{"num_hidden_layers": 16, "hidden_size": 192, "num_attention_heads": 3, "num_key_value_heads": 3, "head_dim": 64, "intermediate_size": 512, "vocab_size": 2048, "hidden_act": "bilinear", "norm": "rmsnorm", "norm_place": "pre", "norm_eps": 1e-06, "positions": "alibi", "qk_norm": true, "attn_scale": 0.125, "bias": "none", "tie_word_embeddings": false, "parallel_block": false, "extras": ["some layers without attention", "local attention windows", "shifted keys", "gated attention", "exclusive self-attention", "value embeddings"], "init": "uniform", "init_std_qkv": 0.0258, "init_std_o": 0.0258, "init_std_up": 0.0258, "init_std_down": 0.0, "optimizer": "adam_variant", "learning_rate": 0.00247, "beta1": 0.9, "weight_decay": 0.13, "lr_head": 0.0142, "warmup_steps": 429, "schedule": "wsd", "decay_fraction": 0.701, "decay_shape": "linear", "final_lr_fraction": 0.1, "batch_tokens": 65536, "max_seq_len": 4096, "doc_mask": true, "train_tokens": 278400000, "max_steps": 4249, "dataset": "wikipedia_en"}
Each number is 500 + 40 x the weight over its row's rms, rounded and kept within 0 to 999. Layers, rows and columns count from 0. Numbers have three digits each. The size before them is the row's rms in percent of the matrix's.

# layer 11 attention value, 192x192, rms 0.0808, rows 32-63, columns 160-191
106:439487511602423455537501578526521488461489604504501489498476485469458465531473507484487494460513
108:506520455480543622487467451559531491540488477470443509466470518525530550453497536514455482465475
123:480512542536478536512471525446506485516494488459533502509563484451627569449481479553579496456477
107:482510528457503537433480456487506476502441514505510496447500458453478468488522523442483490471541
113:495476571562452499501452473512507583460467494494492486499551481458536518513479483520590492469421
132:488471505541452512474548473489501495582529580439462481545501502443458496578482511580471514502444
118:538526561565474495508516583560499415488523573497438515565456497511531445466512453569554538463569
119:477479467470536360509454569522497530404461502500463507470526497507490506509416569525474510474556
113:540418524467447512454488529539488485524458387483480497474527560541459499526496546482487505492536
115:462512455469522569558487500446485497557538552502501482516558557455485486512569442494489518541427
119:465444480506395512532578541440507459474513486507511495495533585502464458538484414500462477497534
114:459612488464554420507446432466533513535514510518440510494466544535506463486517490448510515546498
101:574491576483487504535505515513521549533511531426516466523562478529421428438468589502531492485472
108:474526493510538490422522511493507512491525475563479509489564489576554451452492527543494481536468
131:585495542575557472416479494476482528499521552568463489490564535516498511460451446552482501466509
113:477514450498547430517438537451448463544500435464493513510520534495483510479488546429462528487468
114:484517495566549403458389497507484555464447485454516499502496526501586569574506487475445522482472
107:490604459532487514535558459507516520587542490566571509534470523599477437494450461485482489570474
130:441487381550504452542450498510486508437512486586489492518511510512536479494525501496495507471511
129:479453479476509469515467503527546508450449492465546504575524468466473461500523484546503508517525
105:527507441485522516530556525495491489562552510425546527513460498495472513492472534518555495506499
127:523493519495458558511522406517521492535477572502462482518454499457506502434535445431532504484529
089:505479500470546393507524474459522477477472486543517495534567479505505520472448600398516503497532
123:430454466493501560486537487490479464510532565516515509494499456557446494476514471466514501531557
116:490480472485486479536527499388485468502553543541478483533506470490509508536596489441518513490556
129:537468504444531514506492485515514549514499504492476485516516562466471450504463539504499501487485
118:500458463580534545498524499406455439535475530525539469510474447461460463515520493384539509500577
108:537545508446522510599486495474503482585541547507518522511546546553490446487518609461529483535487
116:440435482520492412534453430475517562458494504510454508482476448530402538512539488433491524462591
122:461470596548499507490523468517522483544508458453514505493524474502500511485467530545566474510510
112:485530500446569466515578488509509488529567509458446511510485381454623515541563446515507512443531
110:525449475476519489417530496474493480451425507491462494483498442479487544538551430547512482472493
# layer 11 attention output (transposed), 192x192, rms 0.0753, rows 32-63, columns 160-191
136:511496502587420403542485526456621564521459526485537485526496523468495521515494546460479513507443
125:454471503494471548513495487526695503432513508419438512526509489562532527491469471459532499466471
121:508522516508516593510481538475532512510499518466480498550598454491500540542466431563568505471484
125:487441457511490486441517519480543459521493510455522422499461518507490508487503479506542479453612
100:522518488475513553514443488457468561428451492507562483510551415507503531552454502510525486477482
135:471471457525413533478565502502516474537539467474489511524447513460496508524447467557515502513415
123:516519543483507519498562508486392481472493504461530500510433431542585481479486574524450512515516
124:500506547469525422555437547518511551485530487471500511421422475534414449526398484487475551460458
122:554405525529498476466439499537558477563464482452528559476505549535464524487500532510430500518540
139:484450461532527484529535452551533542588585520568466521517516616514449468471527521485522518501479
106:550467517498502528518410468541576507565512539557590498438537537481394497524558504509482531498562
115:506504446469426527501502440491502505522558531473525530579421525548494441505439453498488516507560
130:506484499464473454526511472522686445409476463484546470455492478567471491510414501499531516464499
133:505487538427515453507499464564515488519455500569459536511519523548505476467516544547495500510497
129:486489522511454489512525634441456522556521510495544499482521455505572465470454485493511484467483
112:530500467535485475509522478526295445446484469518558494494480530547410463480454530500464486509494
124:518580524499508463568479532489361548466496508541486510459551461491465533470465553434458471489476
107:506537503515534446465572491514563526513541506510535509533522581509502472479499581509486475518525
129:495514453551532569556539514418527489433488497467528475530466524491415503512536459432432505416492
116:527452485524479471535495443508641509530475525481532549524473509472467548462442489514498532520478
116:424526492485513535442502475487517483466556441391524479501525564490591461468484476527498529520522
094:473505540478421513518533500518639465506527522443389502542457478441520561434503427529473514538455
102:525505525482513525476489523506708459489537516500408490485482509537458537544482479488500525468508
125:494463469504461507468586527472414487489524562496433480526456534559539527446501436486534513507517
117:505533500485570545504551521488453485506568541560420435471508519596469466499582529431511471424530
119:499453433444481465544467482483588444494507439466582433469441542475490480569441552517497484489458
105:458532468585495550470508560436515481499540562530375463501509521491531573508564476451532515417529
118:565465617440510447521532446500603501549524496461437457528371539512428496494521492482527491500527
102:473523446486435490501534480500552511430490478468449480462469542572470548495514440446528533468470
124:484457552508521523467488487490605547531501432483531488507519505614526451472447539558550463494514
114:446560523455522548458487474487503542471475574410476461546573358477564518540495478458526500429481
126:465496528547535578397442468454478473536463511518550473456572436429575502488584494532506480493517
# layer 11 attention query, 192x192, rms 0.0864, rows 64-127, columns 160-191
107:450496449397473479484455532511517485520525577523495488511481543479509541512529529579463526522485
104:515461531531565504500441475488474501483436563514459488438421532419480495552497515505459522587505
094:496409515537531517503515566550476561571511489523524503499449520530554532541506474588503483519547
123:508508466567488448518518558462465499541524448458485565546445475574573509496526444579540498536485
107:508440497508473503477472526579471497507504479501444483471474536518516496558461495535467484471493
099:558422441471563509471489511545594485508533499487486461536462490498431488581442466447486500473525
089:504489543511550522475506519514500458496523441443530488511463448500529507529483506468503521489448
094:493522526515479519550501502522543487418588472498504520526432561518562500460517450532479500514441
096:507548396459383490545504491449575513426485542560513480518557501506433478512467439417515536459539
098:603371495532546480482466416515509472543493497511427481515467446563466419505431506477510469530516
077:482447448520565499530479516538471473543477547536568505546478446514474516507553470502505490486438
075:495467558537474545549451465513476518500498427472488503487512435493494483533488527484520490443560
079:552435524537568510456479572520474490535449483515475488459491529594470478471513527468444487496450
123:564519585507545501545453465547517498530480432476471511512514512436474487467518492445438491521535
100:470476452484484503505546560521527519464502496435480500524449531528585489591559495532534529481443
098:422535507514531539457466426461471513513444475545475507465536467483436544477477572498448482586485
095:546563572398567528528456521495496531486493441497402514509480563536432494507518530549536496557517
121:437490489513523452474553559451506529543508483477470558447445523437601492498500495563447544500478
096:461507493490471464480438488520478511496472505471431515464555532469555535429479516502484520493470
112:469507593486505489464520539482454475486513478444515502450474510382562513509509452563519542459509
100:459594575451519485500502513511561470467499471503590487552514482432506539525531472467449517412561
102:547490480534455523533528470483489564506553581556441510497526544520437502443471602530445528517444
088:530522460437435540505513442489535498468498510495557485566546517510525511510503500519520512525519
089:522443505508532472521442507454462526530435412514461505484609466464414527542439554492519470502521
085:539481449540478467459466416479471472550621527495396536500487498506487485398465532518442500502522
102:496527447513449452558502554485515485448428495533482497486459488521602480526492443498474498543483
093:498471445495490471495440491483529486461483483575479509437477533546488556506500581428422478554427
117:548523421569373530519509444495523499491513565513461423466505532453469544504500469428485503445554
111:533546467432522503464464511485486457480490453552529466523596479506393479524463559443432516457568
099:439550466430453503482522468447549571493570518481546508517519484471542552482491516494525545487514
145:509505458463454511461530472501503521518470510465525430432568571461547499535498523498533513474554
102:532496478515480497506418436429501500504532550555444532460461516508455509436513509439516513586495
102:474507480401509516561494516565472526516457509389478478465519485470408525517512469498532517522420
079:543413560547544465528485520519547509483470400457545542545532504486554522441514359553515462486467
106:525462498570557491495517501493497411509486489544512463485561501448464484487485480471466459538522
089:483560493469500538444464521451484478413453540617487475470531516522487535521484568550490479443503
117:560479434441478451529484543541550437418436485541525476496519569455467507524462540393451508450497
103:486525495526437470524508432465526522507540508526489544521472518549475480444531485455485508586400
109:521472515454531516527475454558498506514436517483464501419496572445447477552464572419528512518513
107:477517490498508474468513621547549500520558465467489493535461489472622533503537458561491504388486
096:499534542413513485549473482512499475473522415465574502494514486491564524558533562535562541496568
094:426590565517476455492472484500450523508492528532514502472508474572556556511569559549501475508540
108:410622505469519492506502595496515472503564499480590522554541472496493592485540544537509511434510
097:514469514499518468526520515486526534512543450419496527551477503470545463459507473550532502500527
128:507477486521516468501466519393489480488531447475487569541403502547553494465515469496509510487467
114:477507503564583551532526535461451498505463494531507497482621522472507521499528485501546494511488
096:467457470448494489471471513502500449549529478495409492532537496428499503485547469475489495493527
106:530546562479477530507459434515495442591524590476504525533568502517457477408519508525470493463534
104:537485467450452549497498530513499480460457465494580487521531478556497472579444496474534490430620
099:424504430551447523519545516473556507464528520492541501531558450466477527528529486433508534483495
111:492509526526470504516517534421500547478575461441508535507523439487539524473496384517625532432487
142:514494525520489509507573473491508572462508486432534497457465470532548483493520449462595522456469
085:506529495472435478506588542490522465471537489400557503510489589475577485477446467542481525514485
101:479438533523547522541506499571501573474498532496568492442506537501519532537505537478517476563527
097:503521537450525436565469470507505558520458515538456501496505502500567574547509484517597516476503
109:484523561557515441508482441421505536456418473545476501500473520489425525569486535428525509451520
106:517560456479497451493506526485500423474562524520542482486458516412553524563518461485519518446542
100:536505469516559487540400438493467497498493542539441466494543560493466507502478516464509511559465
093:558407574571498515457452428464466555483477441508447509442501498476476477476410515523399515585512
096:530434510436528522509434511472517522466418490561577461448499430447448520512422480497464499558520
104:532506499516525501471468456515460516565508482494490514501492451493493492514477532553484493479582
094:543492559509500488572498483493453524542529473406439523428554540564508491440484544500510464572493
146:489550454560540487438509564388440467535465479528470600564459438530522499475522515518507484523471
139:513489481549564520458502543434472442543453486473459504521493467473526500521481502544436489524477
# layer 11 attention key, 192x192, rms 0.0818, rows 64-127, columns 160-191
119:441473475465434472550406494521504446548504573442526509483524506501541528531479564563467494512523
115:495489504486532481570502536439508478557411562412455499482513544487449484510597502411500520565426
091:507460510469521506408508474477506460518481499509485544494517519463488515551505489598487470515503
080:573535526481540512489481536486489460451494509516518467531571458530475527557492528509465499478534
097:434435500485456451504453532518507497537488496468428530520419528465493530527519476571482455456465
092:530518475496448445530515458550504539521551454531498502499502632512519485565511507542527495502540
090:476503508452466448501451461506488422514501488491524493499579464537545542490472486457541531504538
154:542514540425514526547450485579570465500461501452574488542527510511564489498523490540416494468495
114:492494524501466494511507490470577495497502493558502448512528481413476524547487466464476563501521
087:517517506526423403492539522548482455425575506516472533517467618520498459483542424538514523502493
086:516426493426538488442497558549509399435533475562514486499547490533522486495492465486540507476549
092:549541571507503537480492439494508529506509456468485506465521400471560491472419549494524486552471
088:503470477533501464526508487589458508478475568459486509499500585493561493499544481553506486537520
110:540488601451539527542547483525503487494441572526522505484494456542445514491468488465561489528463
130:514552421503542541488467536525464469572488502519606466502497540431533555586551514470489510532527
110:469479488527537512502433475471476552536448481462450571437436431477516492463513475572442464549450
152:555536456473463506515505487496491428466425554536470466475526494471477477472526464495512506449498
118:521475541454540464504371511548593489481483502443494470509524452521541495512530514479428527528513
103:450505591446463476489464399499502480525450504405456501465539441478546548466528550472525522528452
124:540463539505476458536504484513478510480488509478491502554535622533505458480567478426554511467448
118:533476491546518580529551525496509516498528509535558464537520502506508482523474570431532529459517
129:491508501563497539528496485528493480498545533592504539508494533529531450480450472561481490613517
105:489513478552493513494483496496551522491490534431485488511487457481471460518470501467480515537439
147:496450412556493468445508477416439519454479475550405501435516496469417439444471481451540479469487
103:538460529495464498473502476506515438493534477524425551509516571587463511398551492562491541493502
125:545521453473562527483491507486529495556478524545489473487556453414514484511538477491470540480485
123:522437460447539515472426483558451583557514541472508507419496499555571468507470552592461512452525
129:481458484479544448462526463486495522533544511554493524487417451504429508488535457491490497534501
113:472550491495480463555483414483512443474488449507435494495547467484456510512432446439515518516488
090:487516449479603532458429608540570511489544466557591448482501508435485506465463534457432511512513
148:468454506522567492482498546479459570475535499505496523500417557484469475408503476556529472563472
124:522449540458469555510549484464477482527491545511453536494557497542492474498489563523432520432519
123:483440513413483420539466515459459471533490457432507525483529469516548489564473480532447524504458
099:499443537517470475476516515513477571441464502431546510513485467518480451405489464558545487478510
088:489528560560449496547591477510483553470496488483493536502516573486512479484576435529568519548480
089:492570464536443566469461463434466543537507503527459525458559533547543563513542584496469491505506
098:481529526478458454549464444539513504506472501420525473453510506423569495554512439478535538510506
090:505460469482543525496497460541483552506470511486521494483454412519516503534420554505447493471521
119:486461483508540489455492477483498500503470556450421481443443510488453438487498494430544501485476
117:531470460415522492463498462501518535536556498527518482525563503515494543459496542525414482522549
108:523488551465532502549473430397514478501560459450434481516506520433487477561490543498474505442489
098:453552498542519525513513565443488476472494483490499513458494424517437487456484565463477490504513
091:518573537457495602497465500468490516507504421507542472512536444562471537552411559573496496474577
108:565546564524495538544499554469519452439495475542540461521562530508491446470446487492542528447519
108:518523500488555524506505528451473508483455498475515485504559426498508507516470538507464494487527
113:441479469512496551553472495486482538495493484485503498480511470532519447506504410491624484526389
144:477439548454467509586496570515541492493564448503493535540492516551541537518503460509521499483455
104:512494548514476592473538496586504431443541469538486537491503461557449477419446524517484501500549
102:508567503502583515518493558460509489526560436575512464498534480451440437542379503493542494464493
100:484450468517463531495545477459524573543507491462561429519532485527431500585450571479566526562533
089:526518491472487503488541539436496457474515498478555476522563425510465507492501443467523516524509
116:530523450500529419419453468479509571455505439480536415496461480481484499471493477440517511542480
108:528480548501509448533395536565544523484455504490532456544516496454542476513492493481467533447487
111:473556497521547534528498578455484479519526522439542456450498518487514488568455491492505498523496
109:473526475535493477528460447479514481426567518480463505470474442480532463473539499471485518452482
110:524586442573518538440525499438517534445444464498446496520436508486421497464588459453517508470543
105:471472490526489462519493477484528499536541528435512468532534514470470516565553482437531506497468
100:489496519477526587580478493510486496572502558471497519511563477512548429458497437533568517566432
109:495445501533497444483462418470502528511434544468426527483579506459483496461550535426497511500484
127:438473535492518489504490474476525514460498530513492459476550465387500490513459508431516520456481
116:498472525477423487427449492468478497498510479471392524523530472573491484544495571493504494459495
107:474506549565473472535477456525499483485531452445436515482522482561555470483450480557525479465503
087:576535465481599562462476571449499467461471533557512496482496465538451496485495532485463499484530
126:494565524493574519551479551532508503506451509459518517503506468564502534471525475474479496577420